{"n_layer": 9, "d_model": 128, "n_head": 4, "n_kv_head": 1, "head_dim": 32, "d_mlp": 320, "vocab_size": 8192, "activation": "swiglu", "norm": "layernorm", "norm_place": "pre", "norm_eps": 1e-05, "positions": "rope", "rope_base": 10000.0, "rope_fraction": 1.0, "qk_norm": true, "attn_scale": 0.177, "bias": "none", "tie_embeddings": false, "parallel_block": false, "extras": ["capped logits"], "init": "normal", "init_std_qkv": 0.0442, "init_std_o": 0.0, "init_std_up": 0.0442, "init_std_down": 0.0, "optimizer": "adam_atan2", "lr": 0.00175, "lr_mult_o": 1.06, "beta1": 0.95, "beta2": 0.99, "lr_head": 0.00527, "warmup_steps": 267, "schedule": "wsd", "decay_fraction": 0.93, "decay_shape": "linear", "final_lr_fraction": 0.05, "batch_tokens": [8192, 16384, 24576], "seq_len": 1024, "doc_mask": true, "train_tokens": 130000000, "steps": 8568, "dataset": "wikipedia_en"}
Each number is 128 + 32 x the weight over its row's rms, rounded and kept within 0 to 255. Layers, rows and columns count from 0. Numbers have three digits each. The size before them is the row's rms in percent of the matrix's.

# o: layer 3 attention output (transposed), 128x128, rms 0.0886, rows 1-21,33-53,65-85,96-116, columns 0-127
# v: layer 3 attention value, 32x128, rms 0.0779, rows 1-21, columns 0-127
o96 112:217181152108190137124158094115123137125087163094130129144101135125096170088152098105123085145146135123118145174121146126119128109112111149102096194068158107081145113132145160151145153119163116099139074146146113074115114101026115117140085076081157111157121134136146188097147148134117100138068084113188185090194067107103136174143114127185147127188130106172111108135141151186139093119131
v1 104:079129091125177197177174213134138130104130153091130165168173118116143117128154119165077159124182147096127103071099097107122110160117118096115108131145126146141122138138112157141119102096145123164143110153121088095093103103091150125134172075113096086096176099132150136154213129178149149162159115072127140126173106165096109104147079054073149174184135137047088124157076103149121161137113
o1 103:138067128076158134113136152106161131083079107166153086101107143120149109162141198170128132112115138172150178133115107105117114201062071126161164068087109163166149161115133127165139120115064161163119091136141094138180067106187127137074206099134121124139154116168124114133160122101137183088115140132170160144116058098103177142121120139127119160100176119082071164132109076131086147115132
o33 095:147091101129155112143134118100119044065103092140136137090120135131138177150099176197154102142106130188164203086145114065093150082103117107187116151122151145129131113131128130090163123084127121121105088157104134137166095134205124060134127149103165180161124090136180146075108111147150158186160150113106159192141044081131099146152113147134074140111120082124098155100108131145148142111177
o65 102:107099140123073120087084124120105097139108109128128133088162210143138112127132153160199143082090164163147116078118163081122134133102188168065202135108169143170095152059105092175113159100101128136144117087153122134131136131150144102096083120155096138124107093170154114135096190103111146127126193140189175104082045145100125136202167157149097132117132156121099112137071122132099150166117
o97 113:104066121107092111137117184086163159084143078148121166057114197149134150130102179171155117108109150174153155127097120077149083152075118168147126082120111117134177171143127118162128103117078157170102145101110113196151066107177151122092170103103152156143153105145135143117140068116140162089130150110131168117086035145105176134157115145118152170088138097096170141138144105121045136100125
v2 102:123156103115163156171122158086138082133186185129112125144135122219102138113109110115141172153146124167121105072130128174150058143118100123156145179100144072166165211161110135139055076133093097126120173127171132109098149154133141074160064150116114129137122125090120136139173135087142150086205185118086112127068121082155109054138114093120123165135120131099106156117142112104137116124072
o2 103:138106126129151174039127081114129098130177169158176131130123103140134173157113083143153107122169104096063084142111110133042113127131104118177139073091146125135168163143159119176152121119123133131094078183125114105127118100124138105152107183117133156167180142123189057079120163129111114155140131126126139102115047129168168137085115087160128132164111128159155183140088101154111135021110
o34 094:137122097099173146110058131092116096119083104131132098127099087077118106176108172149176178126131104159168125091156138120129141053140124110163158147100137196100100117132116130124086201120137143141128134116138129100149119059165072136132181127196060121189115159153176128174132105151078160162190154108128107109098070125129043084134122126118101145178130152117088144110089161147144141097169
o66 097:109094115060073119172110117115140081072060116097140126103068224105085160099128135134110126093142100090156192122154130135137159142145078120076146130075160121131169120135148122174157195139125115174170143170125089122146086079116139098145066137139101150129158151128166123137144205113088105140162136124137143143104054186134113169119108155145137099127150136178098167116096116167078151119173
o98 101:123180083081151172066086094086174158105107134139147130088099109105098150135119120133156139137096135220106105143124151119078138131090120138191120103110162131143150162161150144229101138112135125138094152188116098115096117064095084158128131144088122154123099117115100107117158181133178099040151149090139135083145076150149162090165125141122133154212137097132168156146137132161075124086130
v3 100:134133116143081165116094132139075115120129082129095146164073113065192162117106147172082091123078198129148185128076131155130113178088091126112147113165111186103156084108169142144089086090091133145102149133098130147144135193137150136188163129151093137139071151113072064131108159116165110092158087099112162136117145122050162075170106141179160094146161128101167131124145088115126160159127
o3 104:140144120057164149158144159177150107093118143142165069095147082140171101114128160126088105162120098118133194183150171105165092127145077109112120046131076151109159164133115099126076132119069111168107185107124135140128076131112127180109187102115153108116184151152097132128139094145098202101108113123089165147111104113109148210079162117135157161047184100123150137119128120090130115114098
o35 114:087105156089095142122126101109118167095143190088148142152140038145106063096166154072119125173128123111148157160123174138139144063107102143091113094129091103125096131201065162160101153136165133169156153139103059177174155122148146186148133080169141107138151102111114158109178098158147135110171092172118111094106079123117153176089117082077133152089142150142155100106136158181114140076113
o67 090:134188161144138105104111116145121126114091203134118090076125144117162140069107097096140075163088099130171140150153151103164140066165127090101147108134122119103139099156127060110148141125141157168175164118102160091099115094176098190121173131113101057106151154110126157136099112135163145187121128170132075098147097110146103091022180091090125153173148132150108115107170185158110141082168
o99 100:157147131079135111136138134181123138026144155106154115102095048144167127051186163106092094163113126105161141150118162120120089085104082101123100089121090154148179159165135136115133103099127120169180126108121129143137064082114150151143118119116165098151218128136073198130138095141143141132151141125141114159104112099164167139059112123095158154071142112118161172160172114141150149073084
v4 104:127102144189130091183150052157181123155073196144151100158117121130128107125139163119123099172175100087141125172147199139125112094126118151139126135103137071127099089144096119109162147164191125118078086092145147168062139124138093162142182158096151079139073144178113099149118141096112104115146130157139151116095129136163172190106148135109116140071081111188099143210106086092116110155156
o4 103:115152110171083087130116165084143138157105140094131129193119103129143152133101127134107118115143136124194120139112177156161125160186228169102108191102127114115086077138112147082133070093172148083170091084144119154094221128153111154134105089179122122098036108092088117130109120129198096132131140116127138119199143111076116089149125172143114102153117122100149089134133164130172104126151
o36 099:156193167161115090113104189141127134120135134061121121144096163127100134030098121106131161128091165127102118121150115182170158182197112142137168140162119121118154100098148110117128088126105106135147093099190104114122132186072148125093081061117159128066079140123132114112099103148154128102118118193157103109154165155077147095190102176178138134126096157168115081107189110078090138137141
o68 087:114129134115163138104110177058108140180131045094099159203102093101147113156109156146148170097133126173135116121086113129176094114153119189143173152140074158128086139151058165072150081128161179121142052126068102159154138190118122119115163107152136170160149122150151117117057101132151151089122151097133092141158119123116086151165109175111116113124145119147142133123161170106186050133148
o100 122:122151126163121147100078098064140133145136150125148145211147142081079106192087131144130149094127133147109105158139132124153189162159201152159127155106126096135046115129115156070121137117173118104111115090136102129111184238151089106109113162193098154106048092142150086137117123131177143132100129131078121131124216109121112169154141126143069131147113122130134102124088152113136087151104
v5 092:198058134069116159188147118114147125191123123106150070099118128157140066139114154088152104084131112146131156137119140126066084107137089141131120083183178170106127140072110165124150122150083134114129096163108147149110206124123099102137080084130135084191096130148185163074072149143128177162168143161158102135165123069107152050100119141103136122147131128174133145148115159110140130175167
o5 092:126166159199144149166151089118081126145078159108131151147149108095087163098149081164113140129143172115144136110139061158198148113119138163139078198103126113133107120123182151129128143078213116049154103116154158059124110185098107139100087090136096139128079162106144184175099127124133077165070146135099107135063131147098098078151110159151109098150134109154117132148150140161166109172151
o37 104:105069162146173124168147149179142131158137134113150105123131121136157201061174064143143174126085124119105139095130095123172087106128102135070135081121107137151116124139170133137178101138071161086153169107212109145074121165156123022075109098123129138117136113134126084116047125112113135164058114131147121130110155159123105152127121152177148115085093129163196142166157154090134130151115
o69 094:106156108234205110119127155133142166180113124153176184150158117160131122070175067145118191127158175117100134162113101162095084153111149100136105082097089170145102084133130140067167089155112118046109072140204114122109126149115142144094156111116130160166136097122065143107153090133109073112091131108135157177113196113162098129142162116129101138103122129103153105113155143121104137096121
o101 095:107180124163164137130152130089112109190121180127136107193160100119132160099136086116125138113130159070080136111107121125142141105132108151074129133112122092097146126131178089085173140146161148009194111096191128104165127164102124093153084102131118156124102154114161072087063163121097086123121095148104175161090112137128063182139133114150104105090118183120131144150125141155187133183174
v6 102:097147157121115126146134197168104072117130151124126082093170129077172201110168092135132180196088079066134183103094137193098167098149153096137166140134157153155130113072123103136088130099035144139147128122169104173155149123120105160105154140115088153124115116174182181086106109110111100129130126105128143117054101149134092158149114107130134068110128128062125117121093190102142142108162
o6 099:148103151098064113087046125160097121122155162112102148103181123137167087120148133130142102171116105103126185089099133080161141122205118155131117067127146186074155116148096084186071108061184086153095216145139165148142127175140135117110158138149131102134119146138152108162178151142158124123113104116087159060125107124118066161067128145131102106113161072135133124103133124134089180151122
o38 099:146096081140109109119094145103099113092103136120135165074109145166100119145113208153096086090179087188120123089102119113092130109115171109148143069133141105144145180110137160099120138075163136166078142144093144133169117118126046166173200100123151153132118094117198100143153130154091106109151183134117167130110113093157164132121087164098078150119142158112103157192073159160195140078173
o70 117:151160088124116153079095099091171129111081166158102094135131071127111139136077129174108080125175085130135109158151151084189164164115120131054141079151088133102144114113208086157176132061137140099168178118126090142133111186159067172084156143129125103155133118138148072189108144128187157122091109100096148112127089113075170100132136189137082101166145091130157148158122142092137127142150
o102 095:116124099190127119102107133113118159128138096186100178077144091130103101108132132185112112113151057125106145182124137125152113128166127191144113112082085160133129152149142137181066064043189076144127155151106112148129147157122093168142136143135087085195145114134131107152181067148156098117141130131152156087096135111171139118085160150122175135083104033105163174088105133180148118131141
v7 103:102138166142126154145144120069136146144149002140153168120134131111122149133107099073132109104140112102126158094104089185179136181163192140125117140086136091085139119150159136117096110087119156114178080161158158133164128112152110192122164062108094158103168077121119115150153121107202168111112082128155105145108131038158167095167085099146159134148130132152099081131110180134121151083137
o7 103:112100107144096088158126169188123139064122134112168188106180066144179113133134084139138102107120180128072104142087129160146123145089132129155116126142075114096180156132103174090059154148125073100132057135129175138141122145160168129129152182124107147129134185152123132107101123129078094175124128109150149143176073125154053159106078106133133094138153175129043104148132112108118160196165
o39 095:110094057102121104161155120148144132086099145177110125144150084143151118160090160129212137097111084183176139081127133134148131193136148086166113115078116106149121115095140143160083117143113172064088083115108154116098189066175153060134169177154166161106087122135167151153124124125078127167094147125146129189183071106136097107087085131173098190112129153125144093145133118132152132096147
o71 093:134096088122163176042126081141140158112135148138167111060146119117101116078162108188129166104180167113104078138145132094074178156097136125135092101071127125159140146079196123200073176117103114154091151113210126114110080177119134111160117136144101144112105070131125101126166184143120102112098077090114177145092128165168158155145129112165174137120112115134110168159121159144094140096099
o103 114:140130173126147093181188164179103153083111151108174158106123130134129143112124124162126113136114167152084157150127107117091117148135092144123098122115097108081253097135114147072102138154088138105150080224153145104139084124071133088104110128123134138130134148159099194116133083130087090160106076101209166131170071090130113113125122109208157127118133134148091084123144132165093114119150
v8 092:077139099101179132124139146097186078126108100140124146107174119050157137138137098141095102111087146115134152099141096076111079148148102093083134179110169181120139186083146122106153116144083146120129071149154138133111166151107148163125123063126171083110140109104142106111159095089178119109126101168154162136122112188089134067104118084113112198181132135130203121084051161160146163162089
o8 092:117158114092173135205130161143144119143100156101140135079161164116112120138181148131110103117113168168120207131111115095168134126073091161162080081121175127156172145156124123056171136137084155098106095132143088080167095110138145080071126120108108151166123124139160172092137142107124176068076119192175124197090088121101141159137093145133068159103162130122050145144100082152126117137116
o40 084:120067113101134128186133103155146160140152131150145143142138101154117180201160102144120087132182134162107154171111138120117121047091123117149126096079086084181119173165148178108173096132103161083117095156073123134143120173188126069049139190075129156156148082142135128086107161109149138196107122108162146159163119072132087111139074096138131162099113136100152137151117133111179085107091
o72 083:129131132189178101126140149164112156182124158149152165115165180138135115041202073152139138137128207064123138157101177122084141107116195100116121111100153151150076130125121072117163120149060130127108097162161154082147167169142171143103134110082109144108099090152064121083139171105105118118099108082144139114136146110135129134129174086170117159127155141089118081152111080121068119138066
o104 110:156131147096152083189161181139127162108120153117134128076130201167140153093163123145129094120138184111085150153097114122153078104108119156114148082101119102105228137152122071055161105154081148064129089144173109097167106111142169085080115092059153138154143120108130180078096104122129148103097098145172205160120092128109111153175131129161104140080150149123118132163125115150086161100120
v9 089:104167142173102149122142128153091162147066156142111147126168126096147046130135149132045119125119134135097159162119127124164140121108138125131154141074145174130153169160087127153142159071114128178043068137118115122159087082107143159153175118096094147057122153109133143166151147084100134095124130212072112143070183127096130179104112118057155122154106168095115103074139148146122075110106
o9 097:139145099080148119101162124120167105133139145149167102131131141149190112148123180129136095144089125103138117164111192108150083111130100149134143074135111156088158169193099088090160133141059124129142079060062109140164088150163194150154139142106142110098132093140166112070138125103155158082147046127140100127126083118133190204103101132159097155071145114145159164131130049082132089135134
o41 087:168154094100140087108150091097102137114147143124152139086114151142119105182118189105147110105135135089084150154128154149083093096133167111119190116161086142107066150117061173109153139111132113090141124113077118138088164124141126130198111154125183128112072157095167139087159159157141159109117128110142112156175074160116075115178111100203062119145168119140195117116032152111177111123168
o73 104:128119116056126150059144092086150143083117160163141129083160136145125131146098139160149134123125112149096109132127148075129111183119128150110128106156163107148128185101128104103098135085094119142130155128153139137154123215132141055102101126102106209121146093128148059140137152116146108089109101060087168090050135135141182178129169144189141091104109137154134135186096179154072137185066
o105 104:157062147055146145105143120099144164096102101131127141160120151088137159166098156205125129142111133131134170196103150053109084139127122168104093178128067122099124154126092144142135097102124123119142138118091094136117080149128131133132144127132155155159156087154098170160152050130136151142057112076146153126107076132052187184188143126133119168075149065151179168153131142126158093112088
v10 102:096155150091126108153148154126080125165187102078131122193143149139103014120122117077165115159118063156157143150078104176130123111146161131157135158091117141142196094114118139134080071118230156108096123110144115134154134142126154142179105113102089131083131107144068048125172087146134173164179136136150119126141124111143125084179114121147103100095081160121099079131140131090137118153140
o10 098:122119132159123165093112085138090164088067135129164164034155163096144135108146109102167111093145120118093105106178106160136116116136133126127134152113106149126090111122111148116143114107096094162119092163149221145113145094184163150145117167120088123126130122147192126140099163113167123149104174120123130058144042145176100156124155140196116048176110071157136093133063191124088119145165
o42 118:111169084134137105127113106130102064138063137148101145099087155111120100150102152104188201122121126129171070096135171109141161164172120125146146153161088128112103117121111118160063178142084141155101112078076172135122146035143143112122154124156118113090106151145194118136117148150118137103126139136159043127184058169178125096127105141171069108163124125155144146116099172158117148126207
o74 109:099108087100124171061108092109133125166118183140144129049110148120125125123130167159136125088131098176089097129164109030132113150105110201108147124102134119155144140110145164201097172078123122202157134153121108132153020143117136119139105153124079189110138119139187063142166158175157093127111109146150138109090078155148151133132117121143128122101094093195123177122130111162099110133128
o106 087:131167110090147184128114121120088141154064149157133127110129127113128106122151128162154119109124091198136194155113096091137140106124110162164128203122149114094109105107113128189131130028142086163120094185120171151075102139108113122169099146146105131139121162165177100128151170116178119128114122111138102093141016136151127088123079147151098112118129026153120132107142168134154088150199
v11 090:134150134081136091099159138105108119074172115160152095094157132136121087104150110106181154099122075121150116223176134130119133122192135081138063147097167122047100168165123141137187083145101115121193145120139198176098148162105102152072079137093106113152134150149117151075193141080128173171169101138144150133088098124156139125095127182114140154107147117092158132107134162118114162178103
o11 092:095159166168106077140089084103075150145150156128060192133165091144140148072121164098141116108069147128087076057141102129123121088164150125114109144157213098095146102149134164141178155100160132131109134151123165129158127143106159102165107143142109131118101162137156133148131140107156094181119127133162079103098151175134075065175093123127110064170100132156069083131130139136135111207191
o43 092:117136148146123120147090174143128116188130123120146110113077155106103197126182126162129138065122158160105073089125076160127136118137123084127188101124167096166137185116221111116137140144100186109095127146152134095154088167058149072093140134061103151111089098134175097174083129108057089164118135146152170149087182149137115106174094169102131105137107171107122100152141107087180127136129
o75 099:144109109173195145172177159141122147157126081106134203172059081147087156114176126179091158107127188130123092121105078139090130135127108137121111154106099132099118124133164145140160138219088162134083111130157085150151085107061164103118115101112131165134089135101099159144180096143041129121109115112127149158118172125090112142195088182152138131153147119089171097130142098069150100120155
o107 101:075146137169183137125151141133090127193107163145123140121127076136152088076099120140146186094091132160109076082156131171113151098133153118102183132136116159106139142111152061065125142168124139143142115160188118127121168193141139111143114123109098135093073133139142072098116150131042124159159134135175124170142172106147065083161129109130118078136113167099092073164112133082095154215174
v12 098:071121139132140139110120108137103112162161165157124205083103143094146111159110112117147198188163096137111125160181135147079156134138111114114150189053108141182080221171165145107147128131083077095111110164149099158095148100130125138098102122172118085127150154149095172140116099106138098133166167148132135132166100094139104127112154073082083122125148117178163186078115055176124092093124
o12 100:122137162153110209105131099155163126141119167076162116131122180103045149136141101138147155119124073180185167116092091139127186166107150157164097175121191154145076106116113067058096115123201145103104170129173109118117142110112075152101104129183106139138124114141108108183089126110119100108144167134069132134148179109107159110098129120066116116170069143116130121145145154145159121106055
o44 104:147088133170092187105100110123157122140087104096047110144129221136126107147063110100155139077080084165159154164160116137164092145150156086151189179104130160135108118092142118129148088144077083132106188153157132085096089093143122130124145150090117146156139179161096154161066150107148175120134147111165108110116154127123095085124165148185165140132111191153073085134159119083129147142079
o76 102:099143120112161128161172160099146064099123087084153126214112170119089100143114154074094154135124127075155197139143199154102150144171125103172111158138161161142156132103121150090104070152139116106156106104098117099175202083153101117182066157125119149153082133091132112065102120149116125056150099130089172181148151155113165152110121188145096118098141156106154138093107086161158147114142
o108 095:150147104165058107117087169073145053101119080093159134105123255119116145152083101088139145130126101105101164155140150111156146144147115174163121108120176142139091124120139108087105129183157123088099156126132092135184172125161097153082145122156136145119125125087131075116072137116165112104096083190058181115148180133060155107128167158153123141125117140127168123084132168155094126126151
v13 108:185148232067183120112129133170101109090135133113140118064121119122089129132138110160171099078120091145119088136115097075132201112128076154134148175062166170156122122075153158130090168185135139148068093146131132121152149137107096131150076158171110097116117131149175141104100109153116186112103165125179125121123159097128133170067103064055128116119115123144144139070159138167138124116142
o13 095:128143130162164143071178134102120130115118136137140141100134150133114132065154133157117140128112127080069090104069129127145136114108164152141104118103167120104183122152200071092140111128155105150151130070146138132166124182142153105124056166134144162138119124113145103159108129123180095085078062147077049111113174141222158170113157191148101068149130125151143158106151104071145142179071
o45 101:117091091122145143130184094146127110181138143131114128112132135140088187161132140164118143081174128124077129127114085128090087102127173097142120069159159142156182110131184151088219067117110134136092189102123155090119132088154154057165148175097171146129142123142130088081105175109145096144090156060120134141137130152172111143122148115153115097095089131085151176154087129108237099117124
o77 094:122146090145185144131167111145162115150141136123127139156144064149091137165104082159114158133190135133092122196074105132092092141136132102152107105125179144149123093191154102040163112141113102087090096126151073114138147145081153106119160148123194197166163125131061102104100115096141061104105064121062156113116193094144154119117165122158108133122136194105200123120142138142125102140106
o109 108:102116114172177156122158179154122123135105119112134108164121035124175134139115099140147159092132114083099132162094092125110105097144137139113175164120105110109170091113165036073117114149146133067206088110157131140132188078164137146144125119156137153148127165109132077098059082110099097159110112132153148136147112142100114140123158161125101089083135150091161170081146158133250118138152
v14 101:098177129087147110100135091114146152111188069111127207179126135092157155143108138128102116136153101125097128137075162116155066132085147146102200101141139178182108139155167141133109073101103146122163167105134148112158110151140109126084135055082070160086141115115146101162113129126198128142094170196082142133059149057125143069135116084151071087125148143124135118138125109179120101153106
o14 104:156130096104151122173161161168154097109156136153193157123125109148145111132132153115114107159107128172097124192096165139167086121165113116114158074147042169077178152176107112107077158128077086139114117102111142102170098162108170179096161144111135150108118120125098100120129085159052132167107077099118118125157118134153178206089114120151132118021128111152109139126151159101079077160112
o46 085:077098088130126121170166128122147151141081165094147124155129226117115097062132101052180121091133110156100157146145114128132090115179186118092120140169132076139070103137082159150146148165096119164144135117131133154115172107147132128134139115103167136088090084086132159119131127206133123140156094113186157123120153192109161102086147108164068182070152148137173088099115118104046122144128
o78 100:160106184151137130163177084132120114149134112099118121112135192133117132112149107068148123144103168168134112139115144128105136098154111133128094134116113161144074136105130114158095117157112099120122107176122216130128123136150113108173127160056118142128101104125149130131163145172087062099131084131115060109151111186147166192078146132175120120049160105152049153118113202149026188122111
o110 108:114129159101112072184212174147155080090172109058190117115097149129114118100140161088106116159117122143066166147117168148091084117167065142169109108096047124147130123160098165111085111135131115121133139163120134119154088143088150139135123150102152169141146089157075186108153092166070085134152077123159135116174149101154163157101112098158141142064105113158116144142181135183075108126121
v15 090:092093101149145131160110098151092108136146144138123053144107135110128123131094146133111169105153155114125152123161130189092152071149136081155184103170102141187123131147074163092123153116135149137141111114087142186129176086086149124101104125134104125125182044166146168099126131175085118216095141089142132115200126167128127112136127134118034086090169135093075056135163110184130122129127
o15 092:141100169207081123125116045135111093135158126164077144127081141143149139127146162140143145117097113156149121126143081120144139164102099139111198149148120178147073139065119123173091108117161115122151148167130144103139124111185084100129161151155103064072079114116179134164109158080136139192164096071199145104100147120114198073095134078119105179130081076085126125116141155153132145114141
o47 093:134091106190136101108161146151100097136088126164116146092076146153129130115073182095186108115066107113152116130110124087112112148099092145172169111153112166126111133070118056076127101136105110115122167155109169140084106089177106167133199102143167126091072156091198118119090131162087150124126164150109083185126117152146171139119153170169079151175130056096156156086097141162125161154148
o79 097:130157163125071157067109102085132145172163152168126148135160100134116113094119151171149128082141141154129091085141149089165113137076129185059140131151079123135091185075137107119112120114143135107178169111130169165133115138198124102105099169141065078151088109131158044165129096167170143154117148108175177147069125132114155122185134175090088128124073059098141136124099083128134148166119
o111 086:091132142168088137147088117073136101146160099157074190068129178146089154150088147151145112090101091163143166137123117074187128172122109179140111123152124114126090152166083162182131082085111121087116178113084110171160117163179119105122124161176107115144118137136184088144124099139141146126131090144115115119075109135109229125115133128103147163105065050108190113084159136150112082130159
v16 104:135093164135091130119114103132090130135159119124123087135118135145096101138085111090184126118076138151130166168122174195086099081078134117135208174125117159092152099129093086112109127130183118122148086110113148105128129067165081200139121122123128201120131130142129199141146111108077161155153160159143060136166108080073070140145159186123165113120079142148144130116147196138151047140125
o16 107:128129152191121151091117071161070134135100117129059139118132144102126116138138035127157163146143148103113119130153087139146158074157172134095168201143153144148048099122155124173124144157164072065102158142122165111091163124128158126151071101135091128059123123122159165142097174096120123172116123111130067085122145124095098116132183115154081110167108085185140092153159190163163157129142
o48 092:082144137115149099126147092152112175160083111163127114132143114163139089168127101143137154133161097103108084141123123097125110183146145125130144068161088128163098094103130151146130169151085131086061171112115172169102159085076137115094144101165095093045186153106175114163102188128094167089093117147146039141149206136133129124100130087200116083149166087104188149155110169132136147129127
o80 102:115125099158126166043154086096147187133125176166176160101150071173120108117153131177104143083162118135073099150168105070136112163069111129118123086134072123133135124120188190152125121125112095104104166177179144154119082197106141076119109123120111148118154101128152084104169139169142129143109091077132170126067195116163158172127127133155141085079072109094136115172115131152133145139084
o112 108:110132131149154174107136090119071105195086185132091100217145119116139143171124079150123140128141124112094168144139113115134144114162129110046139186148170098100098093121126134205147172100136068059136147150136118087117143152081110092185094111162095118087134156124169081109115191130122113153083105102158122115105133119084087137142129119154070141130126121156105138149122143154216095181182
v17 099:137108136152110093097080106098125142156177140114130090155155153105101150141072098105098097109159173133135134105137099131130151135123148139152070105214167138153129072140089101147255109112177150113078134134128077133205118157047130104158060103136142207103163142128105113200125116167102112156135193137120128132121107154123134121132087087148101113105150144149130105105120137123138063122108
o17 096:159114165165124080149051105096102140108124138126152159113117255102106083082127130124171135111165151092092125111181144204137160154107135089096167096142149110127139175115132123090135139127069180185152161174089160051117110120112124123123128157094152155079155084067158137111142146096063112126094123146134113113114140152117141098144137134115130155178115111132183096135143156133071128096137
o49 105:160163092143155120126089089113086111137099176178154171143153167137130095129075090092150122145154133072179060110116198105115144135120186139077121183131078131153157168110110077129053183137078134143200143119146153173103177117184088115100111141098128095110132169085137106125151162105158140105073130131152079165134088153159118130115170116084095080188141119112113150155129137125078132162158
o81 117:130088135094075125157112069107132193109146160156100133068156178153126096108112170159114117171151075152122058088136131044156112103099109149113092145127135102110135193150161171158120157094129121199135138130121150083152093128140149118165138147110096170119139131123149103146195145150119091088168077118125110126070093132188174143079137059100179139073062121123119150134168102168096116127131
o113 087:164132173091113088153090071146085094144113138092087124171150227141105125054197101133138110161130102053186170122109133119131156144131122096076123169151138109128069086137129157217155143073131124191127100134104125118136108112117138125118118128126171083178188124124165185162118159105113159138073117137149141077149045157109149145109126146095113130128124102135130121092158167138123113108164
v18 089:118156155097145139059104113099171120092137128094087120146150119111084187118114123165178093110152153092160084098074180149141136088137109152132088144145145170164095096176177129153133139171116133137112202097129173090108097156101144121092118120161173130170093164101102091153148116130136103115075161107150139101145101184130088115103117165255148153148179121085161120155138167164132181170112
o18 076:138108170145116074171105154143088158153157074145029143078131130138105072131141192088140094149148117124085122099158120111080133092147140094091164085132190125135150140171150133194129150155083134201112171214106124106163111104046125119141100077109149102136193125115112165124156118143070144176163151146169140120136146135167085096131159115106146117117097127131132123111144203154119130107114
o50 095:074140131152107130163125130133154174173118104100140118156152109130128145159182091093104120168199107110130107157145074115123165098144151126117086114133187084152178088171125083110128156136164137201132135155102120163218098151087160163134120095093115108129170091108112157160150106135121059146203110143141173099105169112119177119086140099028123120115107080081096154110159079174123119124124
o82 098:139115153182095097201125120178127134171129097077025113132102126120144121151155139096138111156126113130161098117111101150156120042148154138122147164120130128108112113185112102161174137161143169166116110155069137127120130091104145179164161117095161068129154187135111194140136109123097124174176127169176053074193135089128082073107105074088146155147148107114111118125169108115144089124138
o114 102:111133149188117101152127120184128129154148147128059100106108062149144069120183152070133106115140098120148087109147108182141130076139167084128210110111136134167112140160127104162140133153087138194122086120131123127124130074139173162124106128093122071128149150137125163107117159130093133158216190145178105104161190120216075089075099109072137097135113157096099112149167117128122149115131
v19 108:119115143128120117099127138163120133179143092103122101074068094117155128141118168178092151184130116136097180093075151176152167035107080094088133112170107142145171118164065159147183100152117163169139136120104152129153104089121099140197096163090109142133080172141129125132134159098077100093089094156112137121058149085185111090121127131105112178126136140158177135070148103185152095119086
o19 114:151144060088140111127122149105184110136125175125115075137117116144149125159108174174094108150123100094124124204150153136144119134153153142125199139090111137118125159156172062140078137141119131188132113052092085101156091146145124181129115073107150113138112148096095132134115126155093149109142042137107131067156125105114187142090097140155148182025144099115136145175194121137164079160137
o51 101:103128109060134088193137110081128146127130181083139137154135169133126106131120194075096124086125110096064176168140111197122076171135185099087152107174167101136115129138184163107111142146112140128119098105139115137111199132153121174137124075161179110103118105095111145109117153228129173122144091110076134109138121145092164092126144126168057139067127104107193115150092135101155102123129
o83 090:122115107117149154069151133080138144142084167143122125099139154151113153169079118170133125124148071125133114163137152124150110142144093132064158117142164128110053109123177113089111145140134087136109178147194127174111126191188056128085161115149072170146119124104167033150104133113153137129087111101069125101099150169148131152119166138132110110071133079148160078141124243126105126153125
o115 104:109098094126142136117113123093147124110108189117097116123120137138143107129136136147092125119125089081136191250154141137094131145128084209104189166110093086121114160138168126168068109092105117154176117126102078120153116141182110188125113134146113139177121148135091137116136125178127145167140107147141144079113116088107212140101132123091149162028119076090163135101125152160162064152113
v20 096:105113139173116151104117096117151096078156159161143175045078128149101124141136180128177151122129065147147112147096129120123135159132088135132118110148110101123102134160128124141203121087147076129146168107129143119061084133093119135104141186157156159153144088135102128099110167085178094211127191107092174126083101143090077215135167097168141181097166137083172115127107090151113150168125
o20 081:117100198127078140095159116100125128114167143226132141137086124114125095120126121106145172126076129131064145081153128125068133163086125124128114087126164129158102143134165180166144160186109104186079154208119118167171143159092097117148156111138102173085155103165121085171124134157095097117185132120104069167090171082128125075157156083119163174155091166098146098103105144143140101120090
o52 103:124159135138139161154111123125136178181157133144155071074135184125131140120137061146127123174109173091116117126193123152129192128120119060167121100110171118131149150094152106097112108125131115119101105170120143092181054160074156183118123142055092166116145103133102141189131138140132081094204145148049146137119181094110097136139169140101151134165177058075102110116153102161110111117104
o84 098:152111138117094134168103172141108127167173097109106100185108105137142130130177110073106135183078189126170148129132113139150129107146092093170156149133104110125159126170116145121155137213148131166126062115078094127152132064088139135139156137152150086120129152135107199150113089151092173128185165155163103137160088096100095054116110104081153172145138133073143116077144063107195075109157
o116 095:093104141158061138127123131149131073121153096122143130137118080096134088160125142093122205088103159140142085104148136137165159171126142083130140092159119164195040183113132091091125161212142147165121130128094115145120166107147125139123184127143124119118100136138081101159093108130084109100200189151107076147125191118113082069122157141128126137193124191056157106137135096145094144156118
v21 104:096132063132187140129101111167151074140112109127114106138178135086139124147116132110099117147066104118114151144149189121073099093037133152091083147160137108073166144104101132093249079121088169139104120079140172184117143097195176132186092126082144112117097085105116103117120140124127123189138132080117144121120131167133110111139151187120083144116114142146079172127147132118147098119151
o21 106:164139099144167077162101108088187162135121118140054084119143148125133134148060141118120148166136131162162190162184128104154124158151162124085165146131138135137114070082120129091117129126082181156138149112153088060101133095131101167130106074108149120148091093094079163096144116106114137141093139137181170135128093090029202099182112140147147189093148107104154090149149156163141117129173
o53 094:097161153100129076203094115136115106146147202138208123116125135164111120136101124082107137134161168118109083148137138110076152063125106099067130091139102068127076185153142102103054151122141165150186098117146086077150134149144066200053134093110119152089104109109159134123107188162138152165161151156104122152133108109119117163126108120100064158098143125121190132123144151168125136149149
o85 104:153156202163088088161106138134126135152135114204082136103172196117170139100128143131123088126134146113127097103126121065176101065137137133027124127105093119129060103142135188155139192118143123204161147146086136123154102091152092179118134122157113071117123162110115104117145131122174190196115170133189106085139131102103124150133139067081111126144116080142107113101118135153113101144128